Weights of a small GPT-style language model, trained from scratch on English Wikipedia: LayerNorm before each block, 432M tokens.
Each number is 200 + 30 x the weight over its row's rms, rounded and kept within 0 to 999. Layers, rows and columns count from 0. The size before them is the row's rms in percent of the matrix's.

# layer 8 MLP down, 256x768, rms 0.195, rows 0-144, columns 576-623
109,276,223,188,189,216,197,290,252,220,210,265,253,208,200,221,164,205,148,165,246,165,157,219,185,188,238,188,237,178,133,190,174,203,228,173,216,228,239,203,157,210,215,247,185,213,232,159,207
099,183,206,222,238,173,193,161,206,214,166,196,248,167,165,208,199,188,205,213,196,215,252,223,182,213,191,199,197,189,165,171,173,209,160,185,174,252,218,239,178,182,204,220,169,175,241,234,185
099,190,209,187,208,233,171,256,212,222,186,178,150,194,160,178,219,195,179,208,212,189,272,181,217,220,227,186,203,219,134,151,218,249,198,200,224,153,195,149,192,221,181,128,230,203,154,210,182
099,212,221,272,245,193,142,232,209,158,232,180,164,201,181,217,220,194,179,171,235,231,226,191,217,209,246,212,206,205,155,201,228,224,151,240,164,211,159,164,256,188,152,208,252,178,209,215,186
096,136,229,226,165,241,246,165,174,253,198,191,184,167,172,200,222,236,253,238,217,151,170,196,209,252,223,163,273,259,176,225,158,156,224,189,238,192,189,239,158,150,182,260,190,206,155,123,267
101,228,193,167,157,176,188,241,226,178,262,133,165,160,216,201,186,239,179,187,131,205,180,193,242,204,180,293,193,208,201,213,237,131,204,238,181,212,257,190,218,170,199,205,206,234,157,195,169
106,142,182,253,194,233,185,205,165,224,198,137,141,147,195,217,183,195,223,216,228,167,214,191,225,196,172,196,204,198,224,195,184,152,202,209,245,178,206,133,248,261,242,211,136,217,187,212,243
102,239,233,220,211,177,220,161,185,203,201,172,207,179,177,209,224,237,228,247,175,180,228,216,218,227,159,211,212,208,232,209,182,160,161,190,247,204,172,192,173,165,192,158,159,135,209,176,182
099,207,221,211,197,187,267,159,205,228,172,267,191,224,150,173,174,201,196,143,273,198,173,196,225,133,204,193,184,231,206,230,200,152,156,153,227,178,246,221,263,215,202,199,155,175,144,141,207
091,231,183,195,134,166,231,199,153,196,226,205,180,185,233,204,246,206,182,188,161,209,225,189,203,181,185,194,186,180,230,192,169,237,214,194,222,182,208,204,188,255,237,210,182,188,212,195,190
102,186,195,227,209,214,241,240,200,130,216,260,193,142,215,212,145,181,164,174,214,205,227,180,178,138,244,193,181,181,196,164,240,179,202,223,171,171,272,127,189,210,178,219,196,180,169,194,155
099,281,203,183,226,204,195,219,198,226,210,228,225,195,210,223,205,129,225,153,272,185,133,167,136,163,152,197,206,222,175,188,170,224,151,245,212,219,208,225,149,241,224,253,135,193,236,162,216
098,199,166,214,258,183,167,196,240,177,230,213,148,199,238,230,220,200,207,224,195,249,226,185,204,219,218,174,197,216,193,229,227,176,122,227,226,176,268,207,218,184,222,256,211,226,266,151,223
092,204,226,221,174,192,221,145,173,240,234,192,207,157,222,152,181,147,231,172,259,197,217,242,176,182,185,200,154,225,196,157,255,184,146,209,209,179,206,205,197,224,201,183,260,207,206,227,224
103,211,251,141,185,283,189,159,234,169,237,180,173,172,174,191,182,235,195,240,160,203,252,212,178,232,220,230,163,198,207,191,208,182,213,168,256,221,176,191,215,195,204,201,227,213,191,248,166
107,195,174,188,215,219,214,223,249,193,264,144,170,239,222,153,199,173,209,214,178,167,213,195,227,198,193,228,249,161,133,179,194,164,203,197,225,189,247,233,204,153,209,155,149,247,171,224,177
101,150,197,212,128,213,183,253,217,214,211,185,189,184,240,237,170,210,165,164,254,168,235,211,219,175,251,196,182,179,193,246,206,146,196,217,197,224,193,168,186,218,209,250,163,195,170,181,187
096,183,204,241,156,208,141,179,260,223,210,190,217,199,223,260,222,177,260,167,188,173,233,181,206,199,216,186,194,198,222,187,170,152,189,196,138,167,187,256,219,236,222,186,212,176,179,222,159
101,176,245,208,209,274,236,150,262,161,271,190,227,232,202,203,173,214,151,210,175,185,258,208,224,209,224,171,188,173,146,225,167,216,168,167,183,197,198,205,219,193,212,213,196,185,193,147,172
100,182,218,144,169,169,205,178,190,157,179,172,194,209,189,215,187,205,134,173,205,171,249,212,229,184,232,209,179,195,209,156,169,198,167,240,190,185,204,193,178,194,122,170,184,249,170,215,147
099,227,160,209,200,131,252,144,227,230,161,222,234,180,250,193,188,239,168,186,206,242,153,239,249,178,294,194,138,164,185,165,194,221,183,197,177,183,198,223,203,198,176,185,258,190,260,192,186
097,189,190,220,176,157,183,200,194,177,220,279,166,175,222,202,218,195,194,208,190,217,231,211,208,204,126,212,195,193,172,252,202,177,203,218,167,212,209,213,187,169,182,230,222,191,197,202,177
104,154,190,136,211,191,160,189,211,220,161,186,232,238,219,281,209,200,139,159,198,206,196,179,229,182,204,217,156,190,181,226,228,230,211,210,197,259,193,210,192,260,328,231,230,231,227,169,201
102,165,150,177,217,214,182,209,196,201,162,220,206,196,235,186,241,207,214,219,199,260,201,219,145,195,193,176,201,220,265,163,170,199,181,165,182,261,214,233,207,209,233,242,177,199,200,182,179
100,212,205,264,198,219,192,237,266,237,210,150,209,209,157,155,175,204,214,182,152,181,157,200,251,173,179,200,200,164,203,241,261,184,162,186,168,180,235,205,174,168,197,164,206,176,192,221,263
098,252,195,197,203,197,164,217,185,171,242,149,237,201,171,174,205,222,200,175,162,203,140,257,188,178,162,182,216,147,216,178,170,188,220,217,208,186,221,197,187,134,185,205,183,222,186,237,146
101,226,154,159,187,214,174,244,220,175,179,182,215,168,196,163,208,201,211,171,163,247,202,167,223,227,233,185,206,187,191,222,188,217,177,181,196,217,202,208,188,192,187,225,211,225,173,160,223
102,184,193,191,201,240,199,179,236,245,168,171,179,220,176,191,148,244,220,225,227,176,206,206,262,190,199,218,203,193,196,200,201,183,244,174,198,205,180,265,212,216,213,206,195,171,149,204,233
097,189,262,170,178,163,199,204,231,171,264,222,144,232,210,233,256,259,145,184,207,184,160,226,220,207,251,144,182,219,185,170,227,197,172,275,198,167,144,203,188,233,155,126,235,210,190,186,231
103,167,230,179,228,217,200,229,176,186,170,207,233,224,169,214,166,208,230,184,264,237,203,193,191,227,182,263,242,232,202,182,235,231,204,198,135,217,200,268,171,215,172,170,213,225,148,191,201
099,157,224,182,235,236,231,213,194,158,168,198,201,191,213,183,193,201,180,208,241,226,174,166,182,206,186,221,218,227,259,205,180,240,237,246,172,194,219,193,227,231,149,200,181,218,196,160,124
104,158,195,250,218,208,192,221,207,196,181,185,226,186,213,197,194,202,186,150,171,260,218,145,217,172,189,162,195,206,184,181,204,233,165,199,202,172,177,185,247,175,147,186,199,243,154,131,178
106,223,206,172,191,165,237,143,204,221,281,133,196,202,221,208,197,240,238,210,211,201,221,193,188,210,199,156,217,210,148,194,260,237,134,239,193,166,190,192,198,169,220,173,239,172,222,226,215
104,219,187,248,232,156,235,166,250,245,187,205,215,181,214,261,262,185,205,179,219,170,181,186,201,175,175,165,227,197,213,211,148,220,219,172,187,250,194,185,199,186,250,210,134,233,188,221,193
101,219,229,199,185,212,239,203,198,168,166,169,217,193,244,236,224,234,216,167,211,173,197,224,178,185,201,115,129,180,215,221,159,201,182,208,135,172,239,189,272,172,175,247,206,243,179,242,169
103,182,199,232,247,239,210,204,184,189,186,264,218,234,168,187,230,193,229,171,213,233,224,265,149,215,146,214,239,213,189,199,214,245,195,205,248,198,202,226,231,218,225,233,195,197,206,187,196
105,237,219,230,165,182,221,233,146,223,205,177,178,213,209,232,185,181,201,193,207,189,201,233,198,163,270,193,188,212,204,230,209,221,181,195,183,191,234,184,198,262,148,178,207,213,221,230,161
102,178,222,228,276,185,84,262,145,215,261,200,252,251,219,207,138,225,188,205,248,210,172,188,135,184,127,180,190,174,195,178,239,207,227,214,222,239,183,255,197,180,208,180,212,252,216,148,161
102,191,187,223,240,187,229,188,160,238,175,227,237,227,168,199,249,201,202,158,134,250,155,207,197,185,195,195,190,224,222,193,195,217,227,182,180,165,200,237,172,177,175,178,199,150,231,168,195
096,232,194,241,165,175,181,179,227,189,215,225,191,229,171,147,198,173,208,210,241,199,261,186,238,168,172,202,206,203,171,208,189,216,165,209,224,227,176,183,203,175,173,228,176,249,201,151,198
114,200,186,196,295,195,211,154,210,270,139,164,230,217,183,207,242,156,199,210,182,195,131,251,243,209,161,204,239,199,194,207,201,209,179,168,217,171,132,222,221,173,175,149,162,194,203,231,217
096,129,199,194,240,240,273,197,256,206,197,209,230,202,198,245,185,194,200,163,186,230,238,155,232,263,238,136,248,184,176,213,201,191,187,174,194,191,225,177,184,224,201,207,189,167,198,219,195
097,162,241,255,222,208,224,228,219,161,215,202,273,186,172,204,189,275,186,174,216,212,215,163,240,161,203,234,222,179,209,180,242,262,228,189,224,271,204,181,259,202,221,231,145,238,158,161,173
096,203,175,185,163,233,164,176,186,165,251,158,161,200,249,219,228,144,174,230,178,192,223,222,160,256,236,206,216,228,186,225,194,185,162,200,204,168,176,197,203,195,162,212,170,208,207,197,230
102,187,210,218,164,166,217,241,208,209,188,217,208,192,153,214,217,236,207,210,172,211,172,224,146,226,200,224,207,192,242,198,267,166,224,205,205,203,193,193,195,200,187,162,154,222,168,190,204
099,192,258,236,190,201,164,243,189,207,200,222,200,208,197,192,185,174,149,200,199,165,258,189,244,186,198,199,135,205,226,233,206,194,157,189,206,145,234,217,206,228,225,249,209,191,182,241,216
094,207,235,192,179,214,182,203,175,233,261,187,180,222,176,157,227,169,211,245,237,146,258,229,215,181,196,209,216,217,209,231,164,238,210,195,226,191,243,225,227,138,198,204,135,173,185,175,208
100,188,213,236,165,208,216,255,140,172,187,228,197,206,198,293,152,218,194,235,245,203,197,182,192,231,224,197,242,220,170,196,216,211,258,128,230,229,244,228,180,165,269,172,172,182,197,194,194
100,223,185,184,197,210,255,189,213,187,207,222,211,196,165,261,155,199,210,196,173,164,224,168,186,225,187,225,186,252,223,159,186,152,214,231,186,228,149,255,192,166,173,182,192,177,172,259,95
102,212,212,193,199,196,217,183,201,165,138,218,225,244,204,216,248,215,239,180,203,165,146,232,222,155,154,191,185,181,231,163,216,224,237,201,242,230,230,190,173,217,240,193,208,198,181,203,162
095,251,184,225,213,169,188,218,209,219,189,206,217,214,233,132,251,144,180,156,205,178,229,163,223,143,200,166,195,171,180,208,152,230,223,175,187,192,167,178,192,184,201,175,135,184,205,228,150
104,231,221,125,168,165,216,121,230,196,174,118,177,164,230,169,250,214,229,214,188,212,273,161,190,206,168,200,258,179,181,195,194,195,219,238,160,219,227,124,183,244,190,226,185,213,248,186,179
096,182,240,191,255,174,202,264,200,185,213,161,217,195,182,198,205,139,248,166,225,258,242,166,179,194,226,147,102,153,212,204,202,215,207,142,208,196,205,169,220,155,205,195,225,207,200,221,181
106,139,205,251,188,190,231,159,197,199,227,212,198,158,208,242,233,190,186,217,211,172,206,176,219,193,150,198,155,161,213,250,204,195,225,209,208,234,277,213,183,225,248,219,142,269,156,179,230
099,182,223,208,223,157,150,227,173,186,197,197,172,153,166,206,244,230,205,169,241,156,194,193,231,211,196,191,234,188,230,218,239,240,211,202,149,254,197,222,264,166,205,134,190,206,196,181,166
102,180,239,168,137,184,221,191,154,203,163,134,222,222,189,214,198,204,228,201,214,151,218,218,195,185,220,179,159,207,249,144,201,199,200,177,146,203,234,215,251,179,188,202,197,191,114,141,192
104,222,223,203,211,224,120,177,211,103,171,196,208,165,166,211,186,212,151,195,165,189,173,196,146,188,165,241,207,188,191,190,189,223,196,223,197,224,174,203,165,180,181,156,265,254,228,245,216
098,176,191,190,200,260,198,221,194,182,232,205,188,189,205,192,217,211,191,238,231,209,198,199,227,218,197,198,161,195,246,255,192,221,244,268,170,187,256,209,247,174,209,188,174,162,174,191,167
099,180,245,196,173,218,216,232,159,186,192,197,151,150,202,137,260,178,121,226,220,240,176,203,228,197,239,221,157,199,222,205,216,236,155,194,198,208,155,179,179,220,223,190,207,304,151,151,141
100,166,200,207,195,233,170,160,179,222,190,147,231,242,195,230,151,184,169,207,186,162,202,170,239,180,148,244,176,208,209,157,265,264,210,277,225,177,180,176,232,172,239,209,214,185,206,177,178
101,200,156,170,193,256,184,196,217,186,191,143,234,122,240,224,177,212,176,210,195,187,238,237,233,228,213,210,190,230,205,213,195,155,258,242,231,234,224,206,211,224,203,147,225,210,249,194,130
106,193,180,202,244,253,179,209,195,174,202,180,178,174,181,214,229,226,220,181,219,132,188,201,222,222,220,216,194,178,192,202,192,168,201,216,178,173,219,237,230,233,172,210,177,264,211,209,178
103,150,168,172,229,245,176,145,195,206,242,194,162,234,222,136,212,237,220,192,224,208,183,130,198,166,200,205,156,237,194,186,200,197,161,203,209,180,192,194,200,254,221,202,218,197,217,196,139
097,185,204,185,226,261,194,218,210,188,165,257,205,175,194,161,231,188,247,171,221,220,216,222,241,215,145,221,189,222,213,190,215,221,227,217,208,209,205,176,163,185,173,239,198,208,127,140,262
095,203,139,132,182,177,156,192,224,220,219,244,197,188,239,180,134,231,265,214,211,200,230,231,162,234,194,193,159,162,202,240,227,195,190,140,211,207,236,181,214,156,176,221,224,173,233,259,211
093,187,208,263,177,212,213,195,202,201,152,187,197,173,238,243,231,180,235,243,154,217,185,212,194,195,162,239,245,156,203,161,156,185,239,222,219,183,165,151,192,193,154,207,188,172,163,208,232
098,229,201,232,249,237,160,165,180,243,198,238,221,158,178,190,163,159,182,225,175,249,223,175,182,217,158,210,157,189,202,257,165,204,206,225,219,228,254,246,239,203,212,205,171,154,195,180,178
103,183,224,193,204,225,220,186,234,217,178,236,190,208,171,209,244,226,234,151,166,202,199,230,151,189,198,174,219,229,195,220,186,175,164,207,192,231,195,136,216,185,199,220,242,183,147,234,206
099,209,257,201,136,191,165,169,260,143,207,183,203,191,206,250,251,166,256,175,212,198,249,198,156,202,227,193,161,232,216,210,212,252,231,238,196,201,211,229,208,236,209,139,180,203,214,239,195
097,194,197,263,178,166,228,236,169,240,169,173,195,217,209,182,150,186,179,212,165,193,175,212,243,138,189,195,157,164,207,226,211,191,221,137,205,176,226,198,212,228,178,189,198,156,243,223,202
100,256,184,176,208,221,191,191,231,184,212,242,184,184,195,181,134,246,261,215,152,197,235,162,207,206,197,219,208,165,216,184,265,183,209,177,219,199,158,243,230,221,156,187,189,168,193,204,195
099,222,223,230,204,244,219,200,231,173,197,155,182,221,213,249,183,205,213,260,248,228,177,166,218,154,125,176,191,214,192,199,193,223,225,259,259,230,195,157,216,139,216,160,203,209,154,217,218
097,197,247,148,223,230,192,171,174,220,172,248,208,183,197,175,212,198,213,210,147,224,195,220,183,202,185,204,177,223,189,166,241,170,211,160,227,212,190,213,197,188,168,196,264,171,236,241,211
097,214,262,157,228,207,227,199,200,253,167,234,157,196,232,205,214,206,178,209,177,203,205,201,236,202,209,188,193,229,157,208,186,207,229,235,151,226,240,177,212,209,196,159,226,221,108,189,235
103,224,163,216,155,165,216,176,220,201,180,210,223,240,187,199,243,212,212,233,158,186,176,230,228,200,147,187,217,199,194,165,263,163,169,215,203,193,223,183,194,222,234,300,128,179,200,172,235
093,249,210,243,203,183,154,206,187,180,186,253,150,234,221,201,204,196,196,208,245,209,253,170,229,189,120,167,220,210,206,207,227,218,234,179,190,168,184,257,234,229,141,223,165,198,202,225,253
103,205,201,187,266,202,273,225,180,183,202,142,189,248,191,222,220,214,193,215,211,170,182,208,216,158,190,220,191,175,260,173,169,208,220,201,177,183,143,181,202,210,248,232,218,257,189,212,193
096,201,167,175,198,213,144,221,188,218,202,221,231,227,247,188,218,209,194,207,195,132,206,160,195,208,196,180,193,177,200,181,223,212,173,207,225,214,227,171,158,231,195,198,145,185,254,175,171
102,144,206,209,174,139,188,143,267,154,205,212,213,208,170,204,186,205,220,185,172,218,190,220,232,184,177,212,207,190,178,225,181,193,213,199,286,187,200,215,231,173,254,263,155,202,185,177,157
101,176,126,250,231,218,205,213,200,149,199,195,205,204,145,187,208,219,168,188,212,149,223,172,205,195,219,189,224,204,223,208,221,212,195,189,213,185,180,160,206,225,163,244,208,186,215,206,166
104,140,228,215,257,244,173,230,199,166,184,212,176,210,218,217,193,170,186,155,268,174,182,212,171,204,240,178,169,209,192,178,186,219,232,169,205,230,223,204,179,163,207,173,205,195,254,207,208
108,196,154,177,166,200,190,218,187,222,206,144,145,224,219,209,208,219,213,240,222,167,205,211,175,204,211,185,213,147,231,160,205,175,129,206,175,198,173,283,252,200,204,195,205,188,196,185,234
098,165,261,163,199,184,207,192,205,182,221,199,218,220,178,183,206,212,267,245,169,148,224,277,188,147,183,188,251,212,261,292,177,184,163,243,237,216,192,171,206,189,188,169,231,233,170,183,197
098,176,189,188,214,247,203,200,174,250,201,226,164,182,256,180,203,259,202,194,172,190,255,236,227,206,178,269,210,231,200,177,276,206,147,228,215,158,154,188,219,207,180,155,179,214,170,221,202
097,243,203,191,170,174,170,208,139,167,200,171,205,224,249,139,225,236,170,222,237,187,202,249,189,124,122,198,170,189,162,224,208,200,124,267,171,226,269,192,233,253,151,159,236,129,174,233,254
098,189,238,167,207,193,244,196,178,204,220,180,151,169,264,180,224,197,199,168,198,193,187,188,214,217,194,199,195,215,194,199,218,195,154,217,178,209,139,179,183,211,242,178,155,201,236,155,190
105,228,244,209,250,213,180,226,143,204,245,155,196,169,234,212,244,149,148,213,216,233,250,194,215,201,207,185,176,220,257,230,220,227,211,211,174,194,152,204,173,206,152,189,201,204,180,187,192
101,178,210,261,236,211,208,199,179,203,212,227,198,253,201,240,200,184,209,210,183,214,201,228,183,212,245,234,215,227,187,188,164,203,193,218,212,277,267,248,170,228,228,136,190,179,186,208,211
098,214,186,214,195,259,204,157,163,184,193,108,144,234,191,242,178,214,241,204,264,254,197,173,184,227,210,207,199,228,232,219,208,159,214,227,171,266,174,216,201,189,180,210,195,169,197,173,202
095,232,175,214,180,164,143,172,227,150,257,194,214,172,209,176,212,155,214,231,184,186,210,183,245,189,264,219,205,214,196,219,169,221,237,197,226,162,206,181,208,151,182,195,221,158,164,178,240
096,181,190,181,203,213,197,188,170,187,168,240,124,180,238,133,196,182,176,255,200,135,243,212,202,234,225,175,189,221,151,191,226,207,169,244,226,208,215,212,165,167,233,200,187,201,153,251,191
102,209,197,231,264,201,232,212,200,143,206,193,212,189,228,215,227,223,203,182,167,232,216,173,232,229,195,222,233,247,242,204,191,189,209,215,201,171,163,213,190,216,215,206,227,171,220,152,165
095,210,217,184,213,191,191,234,228,187,177,201,222,154,206,193,158,181,229,209,218,149,199,217,187,173,164,188,221,211,201,186,163,151,165,239,208,242,184,202,208,201,216,199,187,172,211,212,186
101,193,230,194,164,201,197,221,232,173,208,172,207,251,185,196,190,180,257,203,196,211,204,270,204,196,232,224,220,193,166,200,172,184,219,163,212,210,222,208,142,217,148,224,248,165,223,269,226
103,209,202,245,215,248,217,205,189,198,183,168,162,229,201,179,211,191,233,191,174,245,157,203,178,201,183,192,160,195,182,150,305,181,200,233,174,242,181,144,138,206,204,193,170,181,234,199,162
104,196,177,156,191,207,208,205,223,220,157,219,189,164,235,229,172,187,198,212,184,227,226,215,205,219,176,218,199,174,214,190,150,273,220,161,185,215,211,227,229,194,183,169,212,188,199,150,203
102,162,201,180,168,264,173,227,217,232,217,160,153,171,205,226,199,213,202,250,181,176,190,235,179,183,218,233,168,189,231,289,224,164,164,152,253,164,179,266,215,198,206,222,175,226,201,162,174
103,151,192,210,203,170,171,219,171,173,179,236,188,216,214,265,206,167,224,191,229,174,193,256,179,233,143,259,216,203,189,212,190,207,220,204,143,249,184,167,193,190,149,225,179,212,182,184,252
097,183,222,217,153,173,158,185,185,166,248,221,205,203,199,198,219,234,175,193,192,243,187,184,211,201,144,208,206,217,170,240,221,229,176,195,172,225,259,152,222,190,148,206,172,197,204,197,234
102,178,209,193,246,255,242,175,178,205,229,227,151,154,200,167,212,231,226,213,179,219,165,190,199,207,195,243,224,204,243,182,175,213,233,212,222,194,235,181,220,186,220,229,228,221,202,169,199
104,261,174,178,174,208,201,215,197,120,254,188,203,224,214,215,152,178,174,178,170,190,174,226,182,226,225,215,191,226,210,213,233,190,261,251,247,187,251,223,174,197,188,182,178,187,194,185,199
104,241,204,201,205,151,229,228,214,198,172,303,218,191,162,184,236,235,132,199,258,185,211,259,201,201,230,225,220,178,198,199,170,140,237,219,197,239,220,212,247,259,224,209,110,187,173,185,241
100,233,219,213,260,182,211,190,225,258,190,163,266,189,213,208,206,223,238,203,216,193,134,244,169,193,179,251,230,161,205,242,249,213,286,182,183,196,236,217,217,161,194,240,153,223,181,188,192
096,215,187,178,208,235,163,186,230,181,195,193,144,181,241,206,245,189,204,186,238,229,210,183,211,191,215,145,171,252,204,232,140,198,182,250,229,181,235,164,190,185,186,167,222,195,214,248,213
103,240,198,174,191,220,171,221,175,124,208,271,220,175,219,104,241,256,209,157,234,178,213,170,201,204,203,172,246,191,232,174,171,249,202,175,183,191,209,167,214,151,164,206,182,192,206,169,237
105,210,172,179,205,200,176,240,216,207,198,194,219,226,238,207,216,268,179,163,204,183,188,154,224,263,144,176,198,192,192,229,207,148,239,222,204,233,166,225,264,264,210,225,157,222,212,211,178
099,205,217,258,150,186,261,217,142,275,197,101,147,206,156,262,206,198,179,186,202,161,175,172,164,189,215,254,172,209,237,170,188,178,174,188,199,225,177,188,225,167,208,144,216,201,126,214,213
096,238,205,159,209,214,245,208,203,236,192,257,242,173,197,270,199,218,206,200,240,178,224,208,255,195,184,248,204,126,207,218,216,196,196,235,179,199,235,221,191,193,161,235,156,169,193,165,208
098,239,207,164,296,152,164,236,184,161,231,146,221,248,219,184,136,236,192,228,132,198,215,245,235,191,167,206,211,201,197,173,206,219,200,230,201,197,227,202,191,202,207,181,231,207,219,182,248
100,240,236,182,183,188,191,239,169,181,228,180,197,209,233,183,183,238,160,217,223,194,199,235,243,184,276,198,186,205,172,249,234,136,113,210,235,162,181,237,219,205,195,184,202,231,208,213,226
101,180,186,192,235,183,225,162,224,210,232,166,178,205,198,129,216,211,196,210,172,261,195,183,166,217,210,207,159,188,216,221,186,194,167,216,189,228,164,196,194,202,135,224,196,227,205,231,222
099,216,218,184,201,167,239,202,174,246,196,231,184,160,201,258,195,224,189,170,199,229,216,217,177,208,177,148,199,235,204,160,227,218,206,196,169,217,187,182,222,174,251,257,214,147,220,184,239
108,189,211,256,206,186,211,195,144,219,191,215,213,165,169,275,229,220,212,148,251,235,195,163,200,214,247,165,199,214,214,116,141,267,222,196,184,228,197,211,217,239,230,261,158,183,163,154,174
102,231,243,217,257,216,208,193,229,228,177,179,223,190,175,247,189,253,175,159,256,174,209,184,210,198,199,178,189,219,219,217,213,183,235,240,177,204,230,176,183,188,152,151,236,217,153,235,146
101,157,199,159,232,212,197,186,146,223,240,217,222,168,175,219,197,186,195,210,221,221,163,243,210,228,210,265,249,165,197,191,208,209,211,184,183,169,149,223,173,195,183,158,231,140,207,220,192
101,196,205,213,217,231,229,164,205,238,186,220,179,213,176,237,181,203,198,203,206,215,215,204,182,210,189,230,239,278,238,269,136,209,200,195,235,192,165,239,209,232,132,205,228,250,196,197,206
089,197,242,188,179,254,244,162,191,148,173,156,206,170,183,186,234,190,245,170,165,231,184,216,196,201,178,182,173,200,221,201,215,198,243,213,157,189,210,227,210,195,204,256,184,170,169,225,179
105,204,235,262,231,221,231,184,176,239,203,216,214,230,169,164,195,208,229,183,200,237,169,197,190,230,243,181,196,176,214,220,196,189,180,168,169,172,195,198,184,184,232,180,177,135,227,186,211
106,178,171,184,271,225,139,207,128,160,196,296,114,222,204,166,145,256,211,227,218,239,197,196,186,207,208,255,267,227,185,183,170,166,196,208,146,196,164,183,150,225,167,144,218,189,217,207,174
107,191,185,199,256,179,199,242,164,242,218,209,179,246,225,209,210,141,179,215,246,201,235,191,156,146,223,191,209,156,198,160,173,174,223,164,194,180,206,266,243,263,167,214,182,194,186,191,214
101,196,194,223,195,215,210,147,237,172,189,204,217,187,219,204,223,184,208,199,204,212,204,210,208,229,171,206,199,183,153,204,158,263,153,252,214,164,187,187,225,224,193,203,157,167,217,201,189
104,280,243,141,125,230,209,175,187,198,258,162,159,167,183,192,169,227,150,202,196,206,233,203,203,191,150,218,195,213,174,185,210,169,170,242,197,219,245,149,180,212,222,175,292,219,208,186,138
099,235,246,217,164,169,224,146,169,209,182,226,181,190,198,212,220,149,160,179,194,232,171,218,193,219,197,201,234,197,202,166,141,217,216,170,224,143,162,229,191,222,152,205,201,209,203,222,193
102,213,182,201,202,193,196,193,226,159,197,236,177,182,246,241,189,208,173,255,209,180,163,200,171,226,199,161,200,192,205,232,239,207,144,202,218,148,207,208,239,195,198,241,214,205,201,209,238
100,264,186,150,229,207,236,233,249,151,200,210,193,172,183,211,265,246,210,183,217,174,183,188,234,174,206,160,192,210,228,148,192,200,243,166,219,215,189,190,172,204,266,207,147,247,180,247,211
108,205,225,214,177,186,212,183,201,264,209,229,195,201,202,208,236,202,204,196,163,230,240,230,223,227,202,209,242,181,238,205,142,215,212,199,228,187,235,201,220,170,247,196,212,164,149,248,190
105,228,197,239,124,230,192,179,191,197,235,197,165,164,181,231,199,208,244,203,255,157,150,186,196,187,226,180,175,252,164,254,175,181,200,176,208,225,153,211,207,217,178,148,137,260,186,210,227
095,160,217,182,227,220,184,210,202,227,198,215,192,247,198,138,188,224,194,193,182,190,176,230,180,198,239,247,152,181,230,239,203,256,255,217,184,186,202,217,181,211,245,240,163,187,199,249,167
096,214,190,227,170,241,188,210,226,179,195,178,179,237,195,221,141,181,183,187,201,207,195,181,206,226,190,231,176,150,205,214,202,174,164,212,119,242,224,223,168,213,244,245,199,233,164,232,234
097,209,205,170,181,151,168,195,204,164,269,173,240,172,185,205,192,161,142,207,225,218,155,238,193,201,203,123,179,178,169,203,218,156,251,195,216,195,195,202,212,185,227,242,238,174,185,208,222
098,192,201,165,199,169,188,238,271,218,130,201,204,164,232,178,195,180,208,175,239,213,212,188,187,189,156,176,223,257,159,154,213,197,204,172,182,213,176,151,219,207,235,185,242,177,181,161,270
100,219,234,229,199,219,207,220,154,214,168,247,209,233,206,237,161,183,196,181,215,178,174,172,198,221,217,195,170,217,224,203,155,199,216,211,194,168,244,201,157,200,221,231,208,183,178,218,217
105,189,203,184,222,196,217,192,204,204,252,167,229,198,184,221,198,210,199,196,193,166,144,191,192,205,172,224,227,166,174,213,153,239,171,184,153,171,209,205,246,197,215,192,219,237,204,172,154
097,177,192,195,229,232,178,161,196,136,182,214,180,221,155,224,203,177,168,244,190,205,165,220,180,249,230,204,131,212,155,202,239,260,233,178,168,243,118,179,164,241,163,156,232,209,190,179,190
098,183,202,205,248,185,142,166,251,203,254,168,203,162,203,190,224,193,204,209,216,193,253,136,150,126,218,185,164,221,238,229,160,151,145,136,222,217,239,204,183,181,215,198,191,209,256,237,220
101,154,225,125,178,167,235,170,205,138,168,195,188,222,144,216,200,159,202,168,169,210,170,217,269,184,171,160,148,235,214,222,190,173,278,188,202,216,222,177,232,163,234,225,162,206,232,218,236
096,176,133,261,182,236,221,196,149,198,180,168,197,231,227,183,189,161,189,242,180,199,151,267,209,197,231,212,196,192,185,182,116,229,143,219,183,262,199,226,188,193,160,153,153,153,190,133,215
099,192,189,229,182,181,175,260,197,230,170,153,166,190,210,244,207,222,258,147,204,231,242,229,177,198,155,154,155,220,217,220,206,217,196,169,189,203,173,192,252,238,208,212,245,170,221,271,231
095,184,162,168,204,176,211,221,179,228,191,190,197,222,169,233,194,179,234,188,251,204,221,198,230,193,179,199,164,193,233,201,211,222,233,153,247,234,215,224,200,152,195,217,179,178,198,221,212
101,165,183,220,157,197,240,232,166,173,226,181,237,161,219,230,199,176,171,214,228,169,199,201,121,199,191,171,218,222,156,199,192,196,167,229,172,196,172,197,159,151,212,159,213,281,148,163,188
103,215,198,258,244,169,187,230,199,198,242,204,197,204,215,185,195,207,197,190,208,232,270,228,220,173,216,168,199,238,238,213,220,220,231,148,214,245,141,238,184,210,178,176,218,194,206,168,260
102,204,168,280,221,141,231,242,201,219,201,244,227,283,197,172,193,234,225,171,203,225,203,193,186,254,239,218,175,265,177,248,208,221,181,237,217,217,202,187,188,216,221,169,227,228,203,193,198
102,177,156,216,168,172,180,200,207,193,193,169,201,166,238,181,198,209,213,217,195,180,132,203,191,182,201,230,171,198,229,190,197,223,172,178,216,208,173,191,179,192,247,183,196,195,186,225,209
102,206,190,220,199,247,234,210,254,185,223,204,236,161,153,207,205,234,224,184,157,223,196,242,177,176,197,179,195,170,225,188,175,140,182,251,169,220,221,200,195,221,212,233,195,167,229,194,150
107,189,161,182,180,229,165,202,217,191,227,246,204,222,210,201,254,187,247,223,175,173,162,181,218,218,221,205,164,243,144,209,204,194,197,182,266,194,215,204,201,234,235,198,188,142,246,160,169